Weights of a small GPT-style language model, trained from scratch on English Wikipedia.
Size: width 128, MLP 640 squared ReLU, vocabulary 512, 7.37M parameters.
Each number is 128 + 32 x the weight over its row's rms, rounded and kept within 0 to 255. Layers, rows and columns count from 0. The size above them is the row's rms in percent of the matrix's.

# layer 6 MLP down (transposed), 640x128, rms 0.131, rows 479-531, columns 0-63
size [ 99  92  98  81 129  96 106 118  94  98 124 112 104 120 101 109 104  85 112 110 100 110 111  98  77  99 119  82 147  85 108 122  85 105 107  81  91  90 109  95 107  87  67 120  91  85 115  95 118 112  73 103 119]
[[152 119 145 105 120 134 170  86 147 138 115 110 131 160 109  99 126 123 110 156 130 111 171 105 109 142 103 111 141  89   2 107 143 153 104 112  84 155 206 137 105 130  97  94 180 123 105 113 140 145 168 151 137 105 143 151 107 168 138 206 144 155 139 139]
 [ 73 121  89 109 133 173 111 111 106 194 190 174 168 119 202 106  22 110 136  82 133 143 112  65 153 127 144 116 178 115  82 137 113 146  99  93 145 142 136 109 133 107  89 114 110 121 122 136 131 118 170  88 118 148 170 148  92 128  70 115 140 158 150 138]
 [122  90  65  80 105 126 113 155 170 109  61 118  88 134 114  58 130 223 149 158 127 118 110 177 109 184 136 120 140 113 181  97 156 166 185 176 136 107 158 135 131 172 158 127  80 130  79 158 127 136 105 153 161 108 143  90 160 111 107  89  74 120 159 175]
 [143 131 109 143 109  83 102 170 146 138 123  81 116 104 143 140 152 111 160 122 150 128 110 183 144 137 102 144 142 145 133 128 109 116 156 127 132 186 167 138  77 164 123 131 177 151 121 138  86 142 103 174 131 104 174 167  90 107  87 112 101 117 188 162]
 [123  54  89  72 180 109 135 140 142 149 164 132  91 137 164 142 203 112  68 207 100 134 132 135 129 151 162 157 128 143 112 144 135 154 131  47 125 183 101 131 143  80 151 134 159 162 133  86 138 162 108  97  58 151 138 150 119  97 128 143 158 146 163  81]
 [142  73  89  43 133 151 151 152 183 172 198  42 127 139  92 168  97 120 127 102 142 113 160 106 140 114  55 130  87  97 134 130 150 117 134 184 150 166 135 156 200  94 152  97 140 124 120 115 112 129 184 160  87 135 136 139 204  95 117 156  95 111 141 118]
 [142  94 108 137 129 165 164 162  95 128 150 188 161 174 124 121  88 167  88 144 106 108 142 128  94 168 175 130 170  66 159 173 196 130  75 166 128 144 137 160 161 110 133 149 120 180  68 156 101 105 153 122 113 109 137 130 154 103 124 155 172  70 119 125]
 [102  87 142 136 140  98 173 119 129 161 114 145 158 112  95 118 145 161 177 200 111 120 131 113 128 139  95 158 127 163 157 136 219 107 133  93 144 121 162 109 139 187 127 131 139 182 149 151  60 138 163 112 150  94 125 112 170 178 166  93 155 115 172 118]
 [ 92  79 145  57 101 125 127 121 104 112 102 150 133  94  99 152  78 128 156 140  95 156 159  88  94 100 157  81 157 170 122  91 113 100  65 134 113  55 147 144 116 125 111  76  97 170 105 103 160 190 119 112 138 136 136 175 132 183 146 147 151  30 165 167]
 [123  69 132 100 119 113 124 107 147 132 140  98 191 139 181 102 120 177  63 145  73 117 142 163 153 141 139 122  84  58 118 187  94 126 153 113 160  83  97  85 160 169 155 104 174 134 127 169 153 128 192 115 100 106 125 126 156 132 111  93 136 104 150 169]
 [ 75 139 133 110  99 111 127 103 110  96 104 131 140 142 175 107 143 127 144 136 164 140 112 123 140 121 182 112  84 162 144 143 178 150 173  77 189 184 111 127 123 106 132 119 116 112 178 131 173 152 132 144 135 172  57 161 159 135 107 107 157 117 119 204]
 [152 123  74 151  94 193 144 163 145 130 161 139 126 105 130 161 113 171 160 117 189  78  95 188 108 121 128 105 100  74  83 180 154 148  58 149 102  73 151  95 119 151 128 140 144 123 125 152 178 120 139 119  89 118 127 183  55 121 105 102 157 119 174 138]
 [137 175 113  95 126 120 126 173 198 150 150 128 112 189 195 121 131 138  76 114 156 146  88  85 150 128 163 126 123 194 129 115 163 156 152  76 123 123 143 131 156 176 143 114 133 141 167 147 150 122 133 127 144  80 172 115 149 100 113 104 179  99 131  53]
 [139 117 155 172 131 158 153  98 174 147 105 180  89 114 166 138 170 169 144 131  87 149 157 127  59  87 104  94 132 165  94 134 127 124 101 130 109 137 117  56  92 165 183 178 108 154 157 131 204 162 118  94 166  91 136 109  66 105 122 144 131 128 209 106]
 [132 116 113 108 138 144 113 102 170 127 119 166 125 127 106  80 133 113 132 155 177 122  88 134 151 107 148 110 146  79 130 143  87 115 111 179  83 109 148  91 100  65 144 117 135  88 120 133 114 137  72 115  73 205 133  99 154 152 135  92  98  76  51 154]
 [ 73 166 111 127 122 155 111 141 105 172  96 105 132 186 120 152 112 105 152  99  59 154 138 127 153 143 136 166 116 113 119 127 143 120 131 160  80 152 102  76 212 128 111 160 141 135 136 120 144 176 139 163 102 140 125 105 128 136 170 147 124 186 160 179]
 [135  86  83 110 131 111 105 131  62 138 105  51 120 103  75 115 149  84 168 110 103 169 115 117  89 142 107 116 125 114 138 154 158 125  85 123  16 131 124 146 112 121 104 149 127  89 144 100 147 130 114 102 160 124 102 105 114 143 128 176 135  98 111 133]
 [164  95 145 110 174 140 112 138 179 127 127 100  76 139  97 187  80 113 120 131 167 145 149 132 190 145 121 148  80 108 103 216 117 171 126 135  20  83 139 114 131 162  88  78 141 135  82 113 110 122 105 111 126 132 133 133 160 132 113  93 112 137 177  97]
 [101 134 142 122 170 101 144  62 175 185 131 104 112 103 111  73 107 109 121 107  98 171 143 173  96  88 131 122 138  85 112 140 103  99 122 114 121 127 179 125 151 124 125  94 141 210 169  56  99 150 135 158 139 181 136  74 167 112 115 112 104 123 157 145]
 [157 104 134 124 161 114 140 167 185 117 154 124 100 124 119 166 141  94 120  99 140 125 131  52  67 145 147 156 143  99 199 129 137  81 140  87 125  85 112 200  85 100 107 179 152 152  81  93  57  94 138 108 144 182 135 105 114 138 138  92 110 152 158 108]
 [155 127  79 135 142 176 149 130 145 140 133  99 163 155  94 143 122 154  82 108  58 169 134 109 129 107 131  71 112 126 129 149  90 163 143 184 121 119 119 161 174 112 132 108 132  79  87 154  97 109 108 113 135 104  81 102 110 180  96 149 211 133 152 199]
 [161 116 145 162  83 135 144 139 121 182  98 127 113 182 195 174 156 161  69 134 153 134 111 117 104 137 145 131 130 116 129  78 109  97  97 106  81 118 102 120  87 147 114 120 124 194 173 142 111 141  53 135  71 100 162 115 166  82 195 121 145 111 153 116]
 [137 131  99  57 149 142 148 119 139 109 165 107 141 166 105 134 118  69 159 108 148 148 146  82  69 155 169 129 138  56 168 205 155 110 160 133  91 122 140  84 100 154  94 168 108 140 151 146 118  99 151 119 163 129 145 131 112 102 104 143 185 167 144 120]
 [184  92  69 118 185 108 127 102 164 116 111 158 156 138 104 152 116 134  96 147 121 116 116 136 105 125 124 107 200  95 135 124 149  90 144 149 122 114 180 130  94 122 104  86  96 171  58 119 184  73 108 119 125  93 138 170 190 126  82 160 147  88 161 110]
 [164 105 184 189 142  76 118 151  93 145 137 101  88 155 119 138 167 158  79  52  64 128 112 153 161 120  83 127 121 174 186 169 183 142 127 134 136 104  75 133 197 108 125  46 147 104 160 141 168 104 128 149 138 117 130 118  63 117 100  95 155 107 153 125]
 [165 135 155 150  64 103 148 136 165  96 169  60 141 113  95 105 127 139 142 136  79 117  67  98  98 106  97 148 141 127  75 140 180 156 160  77 142 136 154 141 158 157 140  77 115 123 118  88 106 134  50  74 106  84 178 100 144 226 146  81  84 165 128 135]
 [143  95 134 147 144 183  85 134 113  88  89 110 190 142 155 129 111 135 166 136 131 148 132 112 137 167 124 163 140  91 105 113 118 139 140  35 108 176 183 150 103  98  84 144 135  94 133 146 146 144 144 154 163 151  60 109 163  57 149 141 170 142 205 139]
 [125 153 176 159 138 144 127 136 118 184 109  50 108 118 120 118  89 145  86 130 153 178  71 153 138 162 116  97 160 113  71 134 130 170  68 124  87  88 133  98  33  81 137 143 143 151  80 129 105 125 127 143 131 140 188 128 127 182 119 160 130 147  88 105]
 [123 123 119 144 150 182 110 114 173 225 164  87 199 146 171 112  94 118 116 108 100 181  97 131  66  78 164 133 113 142 136 145  70 144 128  93 178 196 119 169 149  78 150 138 157 152 160 153 170 126 137 136 154 121 110 120 134 127 130 121 140 105 119 212]
 [146 176 128 113 166 193 120 187 171 158 110 155 155 170 170  79  85 130  91 105 108 131 121 131  88  64 121 116 107 135 103 129 123 160 139 182  65 143 122  99 160 131 106  99  76  72  87 157 127 151 154 141 131 197 147 146 133 153 197 187 164  71 131 154]
 [108 109  84 130 151 131 157 130 117 147  86  94 137 142  76 143 132  98 127 123  75 136 101 144  96 141 108 149 114 100 109 141 127  94  95  91 150 146 212 124 153 169 159 104 158 122  75  62 119 149 184 119 162 185 134 106 177 173  91  59 158 126 169 123]
 [ 73 105  46  87 110 198 133 179  94 189  95 106 123 118 130 121 143 120 166 169 102 128 132 124 114 148 150 140 132  86 203 159  89  59  75 122 138  79 122 114 122 132 105 194 127  77  88 141 121 154 171 118 170 130 160 179 135 153 130 102 108 118 109 168]
 [120 129 155  51 148  95  94 138 133  93  67 157 154  96 149 167  92 124 148 116 101  57 147 106 123 173 137 120 155  91 171 156  97 150 123 128 148 107 103 104 143 192 150 101 111  98 122 119  76 118 151  99 153 147 125 126 120 143  84 156 104 101 150 108]
 [141 163 143 113 174 139 129 105 116  66 107 100 114 118 173 170 196  48 141 136 129 144 138 146 170  95 152  99  88 151 103 163 115 111 103  84 114  96 151  85 106 104 132 134  87 129 143  92  87 142 116  76 178  63  86 137  56 130  96 164 136  54 148  85]
 [153 139 118 151  93 175 169 103 119 161 123  78 163 116 128  99 101 117 175 151 147 141 143 135 115 143 138 124  95 137  81 155 204 144 115 149 129 121  45 206 110 136 111 121 103 135 111 151 140 181 123 167 125 112  37  91 115  80  86 177 166  63 102 127]
 [129  91  90 127 131 156 153 159  98 103 152 164 112 151 144 133  82  74  60 159 121 144 151 149 150 143 126 117 114  70 171 134 113 147 144 100 100 155 123  94 135 101 100 130 114 101  69 190 159 122 126 179 153 107 135 139 134  95 173 102 197 130 153 159]
 [152 108  97 160 140 116 113 124 121  99 148  94 123 181 121 175  56 136 154 113 160 104  75 118 112 139 142 130  76 128  59 109 161 126 124 152 106 110 114  89  96 142 139 134  94  94 150 147 132 136 141 157 107 153 140 135  96 163 134 147 127 112 176 136]
 [151 112  75 114 115 195 188  98 106 146  99 160 129 155  94 125  78 109 142 182 108 105 119 140 117  77 117  59 129 133 140 166 125 219 125 148  64 140 123 159 140 131  90 104 108 143 150 118 143 140 108  91 101  53 131 106 101 111 116  99 181  64  47 147]
 [ 78  69 133 124  86 165 142 126 123 109 118 126 158 108 170  80  86 185  37  94 133 109 113  78 137  92  75 158 155 119  70 144 148  81  92 143  89 106  72  50 157 149 122 141  97 146 171 113 143 115 122 148 110 117 124 109 183 121  78 118 166 162 123 144]
 [191 114 114 134 163 107 135 119 150 128 117  72 107 114 146 206  92 107 155 116 123 140  89 109 116 172  97 152 119 186 131 106 122 122 136 103 121 107 165 209 151 162  45 110 153 159 121 121 145 107 111 105 152 150 150 157  75 102 118 165 103 209 116  92]
 [127 122 165 161 109 115 116 111 114 146 123  75 173 130 109 164  39 153  49 154 120 104 101  97 100 161 193 135  87 173 115 110 123 106 142 166 135 132 153 128 174 166 122 172  82 122 150 181 123 149 137 153 155 140 136 165 118 117 154 186 112 204 147 152]
 [138  80 144 162  65 139  80 122 108 103  59  84 119 168 137 140 163  87 116 178 180  94 139  70 112 128 113  94 132 107 102 106 118 124  82 143 112 138 147  88 129  76  94 140 132 103  85  86 118 154 145  92  41 102 150 138 122 120 106  63 133 124  91 174]
 [102  81 122 144  67 176 142 151 149 124  80 161 150 138 117 182  89 159 122 127  76  81 141 110 127 151 143 120  86 139 138 177 132  87  90 116 136  96 112 103 116 105  94 146 138 155 161 136 148  97 113 165 160 145 143 156  93 177 112  84  99  98 108 212]
 [119 115 115  63  80 106 132  82 110 155 147  97 111 148 168 164 134 139 140 117 181 154  89 149 164 133 158 153  92 115  71 162 151 100  58 138  69 176 119 199  87 143 128  64 107 129 101 170  86  88 133 114 110 114 115 108 101  92 138  93 178 105 158 143]
 [142  70 163 136 221 175 108 170 109 124 123 149 162 144 107 158 148 130 136 121 144 101 114 156  98 183 103 109  98 122 157 137 110  92 192 114 108 179 113  92  91 109 150 123 180 137 110 156 124  83 132 111  85 145 105 126 130 188  52 155 147 132 132  82]
 [189  93  52 136  90 185 134  85  69 117 147 130 101 158 151 141  81 134  98 167 121 138 139 158 153  68  60 133 128 148  88 118 157 159 126 108 198 159 124  77 177  74 138 159 131 152 107 153 142 158 163 149 114 117  40 189  85 116 118  98  88 179 146 186]
 [109 131 104  61 158  97 185 115 127 137 173 141 131  78 136 158 131  70 120 152 216 142 117 121 103 167 129 116 119 125 154 145  94 131 113 163  88 113 107 116 109 100 108 123  95 179  96 119 148  47 102 147 119 156 133 141 128 143 173 159 201 175 132 127]
 [157  74 103  93 140 117 129 169 177 163 164  74 102 128 116 190 112 208 163 131 134 141 153 160 160 152  55 158 112 140 101 158 158 159 114 123 117 172 115 149 158 161 129 133 180 138 135 120 131 115 119 180 159 126 111 120 111 117 104 118 162  96 187 206]
 [139  98  60 117  99 174 137 171 138 240  93  88 111 126 122  97 136 116 121 127 165 154  82 120 155 132 167 133 178 113  97 124 174 108 102 120  77 153 137 117 142 156  99 154 120  86 131 149  92 228 143 116 122 144 155 150 116 139  99  98 184 167 159 198]
 [152 119  89 153 146 139 107 120 160 150 140 126 146 140  75  93 106 114  94 185 132 104 167 145 105 125 116 127 121 121  53 114 156  69 103 119 115 124 160  58 134 104 145  90 119 124 103 161 134  56 197 148 171 169 160 181  68 120 155 139 123 158 150 157]
 [112  94 110 100 138 136 109 133 174 126 107 116 147 128 120 172 148 109 184 157 137 157  58 176 205 152 162 124 146 129  98 161 121 132  88 121  83 105  16 173  97  92 131 162 138 103 203 144 140 150 147 133 122 125 136  84  78  76 140 122 118 164 154 150]
 [104 151  85 129  70 174 179 177 107 128 162 143 123 125 105  68 152 134 105 185 125  91 120 129 134 105 152  98 109 153 103 117  84 185 132 146 144 158 135 168 100 145 130 128 134 112 112 144 160 206 155 130 161 161 111 114 103 126 160 123 104  69 138 139]
 [139  96 133 110 174 146 136  63 175 147 108 144 199  85 111  94  99  77 121 127 115 130 125  99 174  72  93 184 113 173 114 158  73 130 187  88 100 115  99  93 134 131 140  95 108 153 110  91 141 163 151 156 100 183 155 174 185  87 131 131 139 143 118 136]]
# layer 6 MLP up, 640x128, rms 0.412, rows 480-531, columns 0-63
size [ 76 101  80 129  97 109 121  96  86 116 119 102 109  98 107 104  90 121 125  92 105 123  96  77 107 117  79 129  81 107 122  89 108 114  81  88  97  98 101 115  83  69 113  90  82 135  89 119 112  77 102 117]
[[137 136 124 130 143 124  94 144 106  82 182 105 134  92 108 187 102 164 173  93 111 149 116 181 158 138 117 145 155 137 137 134 122 179 154 119 126 132 188 167 121 105 154 115 145 107 211 108  79 125  93 110 126 173  98 146 172 104  72 114  93  74  67 132]
 [148 191 143 195  77  95 130 136  75 157 114 123 138 122 126 130 113 135 152 110 153 105  27 176  83 124 155 106 174 123 130  92  95 136 135 148 119 106 144 179 121 109 163 109 150 173 128 138  79 122 125 106 130  80 137 114  89  89 147 141 118  93 140 131]
 [144 116 128 150 118 134 105 171  92  59 155 173 141 112 141 168 163 137 134 152 134 108 209 132 114 117 128  79  97 118 128 129 164  55 101 112 122  85 119 118 129  89 146 122 106 156 147 104 101 198 159 140 135 156  90 135 127 160 171  67  80 117  53  72]
 [116 179 105 126 154 114 132  92 130 123 178 170  73 171 131  68 129  99 109 157 137 165 133 156 147 122 149 126  96 116  76 165 126 174 155 120 150 120 119 124 135 157 107 125 159 130 116 151 180 116 131 180 100 112 121 150  89 149  58 118 118  91  75  80]
 [151 139  57 125 103 110 193 153 188 103 129  89 128 104 111 167 149 118  68 163 162 116 174 107 136  95 150 100 102 147  75 131 177 111 138  73 131 145 148 157 146 104 103  86 169 170 104  88  15  85 104 175  97 142  94 104 143 202  98 125 120 161 121 103]
 [179 131  68 132 198 105  97 133 112 160  97 136  99 111  91 114 146 153 133 194  98  94 164 130  88 151 118 170 154 121 192 151  75  95 195 114 239 101 149 129 132 139 133 129 167 149  95 104 131 128 145 171  98 155 152  99  78 153 193 137 106 113  98  94]
 [173 114 110 122 159  96 129  88 110 230 119 190 183 142 144 213 149 192 159 145 113 123 178 132 146 142 162  94 131 147  93 122 163 134 160 141 193 155 149 165 179 158 140 123  71 160 149  99 108 130 108 159 213 137 122 161 127 146 107 124  71 131 188 106]
 [ 92  95 130 173 142 121 115 120 104  48 165 118  73  91  62  83 124 139  82  99 136 108 149 145 116  99 162 130 100 196  97  80 164 137 126 164 147 108 146 101  84 154  95  89 137 145 105 101  93 176 113 103 142 127 114 155  70 109  91 117 101 188 173 117]
 [ 84 147 126 133 108  44  84 111 108 128  40 173 131  74 102 137 126 116 149 180 122 123 121 116 116 118  95 129  75 128 114  88 149 163 143 157 138 123 116 126 109 173  86 103 105 134 102 130 126 121 123  71 125 150 127 168 132 177  87 144 136 157  86  72]
 [158 177 201 146 115  91 149 121 164  62  82 102 100 150 119 145 146 130 110 163 106 126 106 152  97 176 143 131 156 168 151 182 107 139 133  95 173 173 120 152 142 128 128 135 128 162 128 115 106  95 144  62 152 190 105 153 133 131 113 184 166 108  75 169]
 [110 120  86 101 175 111  49 189 108  75  72 170 197  76  71 109  96 101 128 152 135 153  64  90  94 104  83 106 129 109 176 165 111 126 150 124 112 124 104 115 166 132 187  89 186 138 142 141 133 100 132 122 107 107 141 110  99 154 143 165 145 128 106 107]
 [141 138 153 194 156  83 160  82 104 148 102 153 133  81 134 143 146  88 180 169 119 157 217 152 140 113 136 101  90 101 140 148 102  77  53 159 108 186 112 111 170  57 147 161 121  96  58  85 124 143 133 195  71  99 169  49 116 117 121 121 106 123 124 122]
 [137 147 152  99 110 164 116 113 128 134 178 115 144 161 115 157 149 150 165 141 120 152  89 170 184 114 176  75 168 160 112 135 124 105 112 111 163 173 116  90  92 141 106 126 157 158 118 118 141 129 104 107 123  34 127 121 203 157 110 118 182 117  73 146]
 [114 136 118  96 186 111 113  74  98 115 186 145 131  95 128  96 116 112 145 190 109 155 107  81 152  66  87 120 127 168 195 179 136 131 155 195 132  97 169 113  82 106 120 154  41 134 125 160  99 119 122 127 124 117  81 140 119 175 130 123 114 130 109 103]
 [ 81 141 167 138 104 149 132 159  90 149 112 144 112 115 125 156 138 123  50 130  94 163 137 139  96  77 136 133 211 146 143 103 177 106 125 186 116 130  82  96 104 111  82 146  92 134 136  90 100 184 181 129 195  79 109 124 145 126 136 174 111 137  90 148]
 [112 130 126 160 167  88 121 120  82 127 120  91 143 118 112 157 108 168 196  86 145 152 130 133  89 124 122 122 113 174 110  94 130 176 182 124 148 153 105 121 119 126 104  93  98 177 116  50 126  99 108 106  91 123 197 110 113 111 140 158 101 124 113  91]
 [130  93 141 127 154  78 134 123 139 140  84 143  94 129  99 169 129  98 143 170 149 161 171 138  88  97 171 152 158  64 184 159 151 152 129  89 128 106 111 158 174  84  90 138 126  80 159 132  96 141 128 146 139 104  93 151 175 112 132 143 133 154 144 146]
 [136 138 130 106 131  51 148  16  96 157 149 141  86 143 142 160 130 144 134 101 117 116 168 104 111 134 141 191 123 143 132 145 123 164 138  87  65 162 135 102 136 120  84  42 156 142 147  52 117 118 180 105 112 153 140 119 145 151  62 143 144 106 157 113]
 [155 143 115 120 133 111  88 183 164 153 136  69 129 129 101 118 123  82 159 131  94 102 139 146  73 113 120 130  95  79 137 105 180  79 180 182 175 116 200 151 113  99 118 128 112  78 110  74 146 116 219 139  92 148 119 152  90 156 175  97 119 160 116 137]
 [157 122 133 196 107 115 141  96 107 141 179  96 101  80 178 161 126 137 124 212 121 142  88 193 146 139 127 142 166 160 113 113 122 155 113  63 108 143 113 141 165 212  82 114 143 118  84  88 103 137 165 143  94 110 128  94 151  89 128 147 109 112  91  86]
 [162 130 128 103 108 121 137 108  75  94 151 107 164  68  94 156 107  81 127  87 144 128 166 137 197  97 164 189 111  53 143  91 121 165 183 145 110 169 120  93 111  95 143 148  35  90 127 106 155 152 165 160 162 132  46 105 124 119 134 162 103 174 114 149]
 [192 125 103  84 100  58 104 156 104  81 212 132 125 118 111 150 147 113 129  71 171 163 125  73  95 146 132 210 142 152  95 116 125 133 144 106  82 173 120 151 125 138  81 157 103 168 163 118 124 158 162 126 139 138 179 184 154  96  98 143 111 112 112 115]
 [146 159  77 130 135  99 154 122 141 114 177 121 136  75 111 159 109 162 161 142 120  94 163 128 111 163 120 150 124 145  92 101 127  96 135 184 114 137 168 104  99 198  97 155 133 135 102  95 125 122 154 173  78 132 130 148 157 151  82 190 108 151 166 128]
 [128 119 137 135 136 166 179 101  40 111 179 204  96  92 114 116 172  89 153 139 146 129  96 104 124 156 157 103 101  86  91 132 109  80 132 121 143  99 111 120 143 164 165 112 130  95 131  68 148 108 116 101 105 137 178 151  68  69  87 100 128 155 127  72]
 [128 128  82 116 104 151 120 150 113 136 129 154 130 203  93 149 170 149 157  55 152  84 137 118 110  78 152 169  86 191 171 108 133 127 131 114 178  74 103 164  92 160 139 155 154 142 123 100 140 121 181 105 121 136 112 114 143 188 151 102  77  93 140 136]
 [116 149 128 170 141 120  82 211 145 108 160 134 112  78 127 156 141 148 168 144 154 195 136  97 118 105 161 134  95 150 151 126 103  53 173 157  99 122  90 127 102 106 135 145 179 150 100 157 127 111 121 118 189 102 144 182 110 131 109 199 122 140 151  89]
 [157 137 172 106 134  85 103 133 162 131 142  69 101 141  80 133 171 172  68 150  95 155 114 174 148 157 114  92 191 156 114  78  90 110 111  89 135 118 156 135 114 146 186 127 141 136 137 103 140 188 127  87 173 145 138  92 148 142 208 115  27 129  73 148]
 [138 186 127 128 139 131 163  77 157 139 102 201 136 152 106 156 123 161 189 130 102  78 108  96 116 164 158 104 106 218 161  69 158 137  98 138  60 156 113 124 123 146 204 125 117 147 120  92 186  71 200 131 104  96 185  89  88 102  98 107 111 163 104 145]
 [167 131 135  83 159 147 133 113 192  51 165 176 162 154 112 122 158 112 150 105 122 121 146 141 113 128 141 127 118 158 110 126 107 103 179  60 200 145 118 100 178 111  63 110 104 164  94 141 124 116  73 165 215  80  88 131 127 189  87 126 126  83 158 118]
 [118 168 107 146  62 131 120 144  89 117 115 133  79 147 144 141 162  93 135 103 146 176 117 134  84 144 168 157 107 135  75 148 124 144  95 136 124  90 138 132 141 121  75 144 122 150 111 101 120 110  68 113 103  98 121 155 194  93  50 133 187 155  84 129]
 [130 146  76  71 115  92 155 122 146  90 116 130 122  74  96 124 122  92 137 101  90  97 102 120 142 124 153 135 184 117 128 159 128 141  92  95 167  71 152 151  63 103 103 175 196 140  96  88  81 108  98 151  99 155 152  87 122  65 170 110 120 200  87 137]
 [136 104 215 112 145 126 111 130  70 142 144 169 157 127 132 125 182 124 110 102 148  91 114  95  95  85 160 154 108 128  90 112  61  76 111 174 172 145 166 115 158 107 160  99 100 102 119 125  80 138 154 159 148 113 129 121 144 187 125 131 142 209 126 198]
 [137 115 125 146 149  93 101 123 159 145 154 168 187 121 130  53  65 178 208  78 147 140  94 108 118 164 156 168 140  96 103 112 156  65 125 138 113 148 105  99 141 183 139 148 136 115 169 135 171 142 194 150 117 152 157  88 158 111 187 106 114 136 105  91]
 [175 111 166 137 167 111  71 166 112  94 141 144 179 179  92 162 119  94 180 175 139 108 154 148 112  59 148 109 174 133 151 152 127 117 118 176 130 175 135 129 156 103  72 153  96  84 117  78  74 114 135 130 160 119 202 159 153 131 137 102 125 156  62  97]
 [ 72  73 114 148 103 153 142  94 112  67 132 108  95 103 109 145 156  69 119 139 151 117 108 127 128 166 172 106 120 144 114 181 122 114 194 138 156 134 100 119 157 183 179 128 171 117 101  98 125 108 128  97 110 201 110  94 116 125 116 115 127 191 143  97]
 [147 116 123 100 116 133 114 170 112  73 159 111 102 135 144 142 148 175 165 118 120 108  80  81 137 147  55  50 151 105 151 157 136 116  86 153  91 108 114 106 134 149 130  99 134 120 148 142 118 129 135  94 126 121 129 116 158  81 128 113 145 148 119  61]
 [125 148 183 121  95 132 104 125 132 146 127 153 158  97  91  85 158 167 140 148 152 151  95 168 187 131 165 116 195  84  82 128 154 149 157 164  89 101 112 189  78 108 127 127 111 193 128  33 107 149  96 103 113  79 132  97 149  94 105 135 190 115  86 140]
 [153 160 109 194 118 114 194  97 103 109 142 165 119 167 123 159 101 152 133 130  92  99 105 103  79  71 128 167 171 130  85 154 188 159 157 161  93 153 107 130 127  96 136 169 160 135 143  99 162 182 110  66 115 100 176 135 157  96  83  88  97 192  77  66]
 [100  92 127 130 151 146  68 135  84 141 162 134 129 120 115 167 126 101 140 119 219 122  81 154  99 115 163 169 163 116 159 134  81  99 129 155 160 164 128 152 151 165  99 156 162 110 134  99 151 136 167  97  89 145 143 188 138  84 186 134 185 120 150 101]
 [136 120 161 142 125  69 127 178  63 140 145 157  87 128 197 171 115 102 157 105 157 161 106  77 126  90 128 164 115 109 151  97 115 114 150 138 150 121 108 157  98 121 109 135 118 114 168 108  61  96 107 121 132  75 148 102 132 161 151 132 124 105 134 161]
 [122 123 160 141 124  92  65  94 138 139  88 144 146 158 148 125 184 118 165  95 158 141 192 153 149 136  64 101 129 143 132 157 130 106 112 135 126 172  91 168 142 117 102 115  82 167 150 121 144 127 153 184 138 109 166 141 153 131  60 100  63 147 146 141]
 [126 157 145  99  95 109  75 111  69 135 136 160 171  83 112 109 141 133 129  74 163 179 155 165 141 153  91  59  71 127  65 110 139 157 148 150 161 148  71  93  91 148 141 147 152 151 127 109 115 131 115 120 104 132 179 136 125 109 120 116 128 114 160 153]
 [116 126 104 119 115  97 147  97 103 134 151  94 144 155 115 255 179 209 163  73 102 107 152 148 112 141 101 167 173 157 130 203 118 119 105 124 113 184 191 134 118 174 146 124  89 127 102 120 148 149 104 112 155 132 135  60 122 136  82 112 113  99 123  84]
 [100 146 148 116 141 118 148  73 131 131 125 182  97 172 146  90 125 140 155 217  98 117 183 140 172  92 119 115 135 143 154  85 141 122  93 138 126 131 135 124 130 109 126 145 131 112  49  86  62  91 118 126 126  99 184 160 112 149 199 171 128 136 127  64]
 [ 96 110 168 137 174 148 120 160 121 169 113 113 199 144 108 151 164 113 146 106  90 194 136 123 116 153 104 120  55 111 123 119 115 122 173 143 190 164 166 177 118 127  89 174 120 116 127 130 182 122 144 138 164 146 136 111 131 208 153 134  90  84 156 149]
 [150  95 112 134 147 138 112 116 142 154 173 162  84  79 108 115 162 129 102  69  99 104 154 115 145  84 138  87 207  63 111 101  85 104 121 129 161 144 136 107 161 173 144 171 122 126 152 128 139 155 168 123  54 120 117 138 172 141 145 113  63 142  59  81]
 [117 154 170 116 132  83 119 104 119 107  71 123 168 156 111  73 104 192 101 159  90 180 109 202 117  98  70  95  86  93 113  37 157 133 162 158 167 116  81 148 132  50 101 141 164 119  65 108 124  88  63 144  92 125  77 127 144 175 145 104 147 185 107 126]
 [129 112 115 197 129  99  91 112  98  81  79 120  70  86  98 125 120 140  47 127 121 118 181 147 103  94 120 116 126 114  82  99 155 112 115  95 136 132  86 167 138 174 115 107 108  27  96 121 137 174 144 148 131 117 100  99 107 188 151 127 133 113 144 110]
 [117 149 138 163 150 124 121 109  97 168 152  91 137 138 120 196  69 115 132 189 199 144 199  74 103 159 116  70 162 176  78 149 127 111 103 164 159 108  97 136 133 122 143 140  81 162 134 127  49 125 132  79  97 116 126 144 141 155 145 116 141 116  69  88]
 [128 117  77 141 128  86 198 145 162 178 110 111 122 118 151 178 144  88 139 136 105 176 129 121 126 109 154  80  70 142 120 231 117 160  82 154  92 115  22 133 110  78 100 175 172 160 128  89 176 111 142 113  96 149 141  90 114 137 106 153 152 167 112 146]
 [165 131 164  81 135 119 165 100 141 140 123 152 111 121 140 209 175  99 128 150 132 158 136 154  83 105 131  86 161 177 114  95 100 169 126 157 107 126  73 150 128 182 133 120 133 177 106  84  91 150  97 156 181  70 138  56  78 117 150 154 125  70 115 178]
 [168  97  99 124 162 139 140  54 131  86 122 170 164 152  96 125 192  85 142  96 131 132 204  59 136 113 100 162 128 156 220  82 133 118 124 133 181 149 118 141 109  65 104 102 105 135 145 101 117 157 111  79 185 112 133  77 115 192 155  88 163 171 132 185]]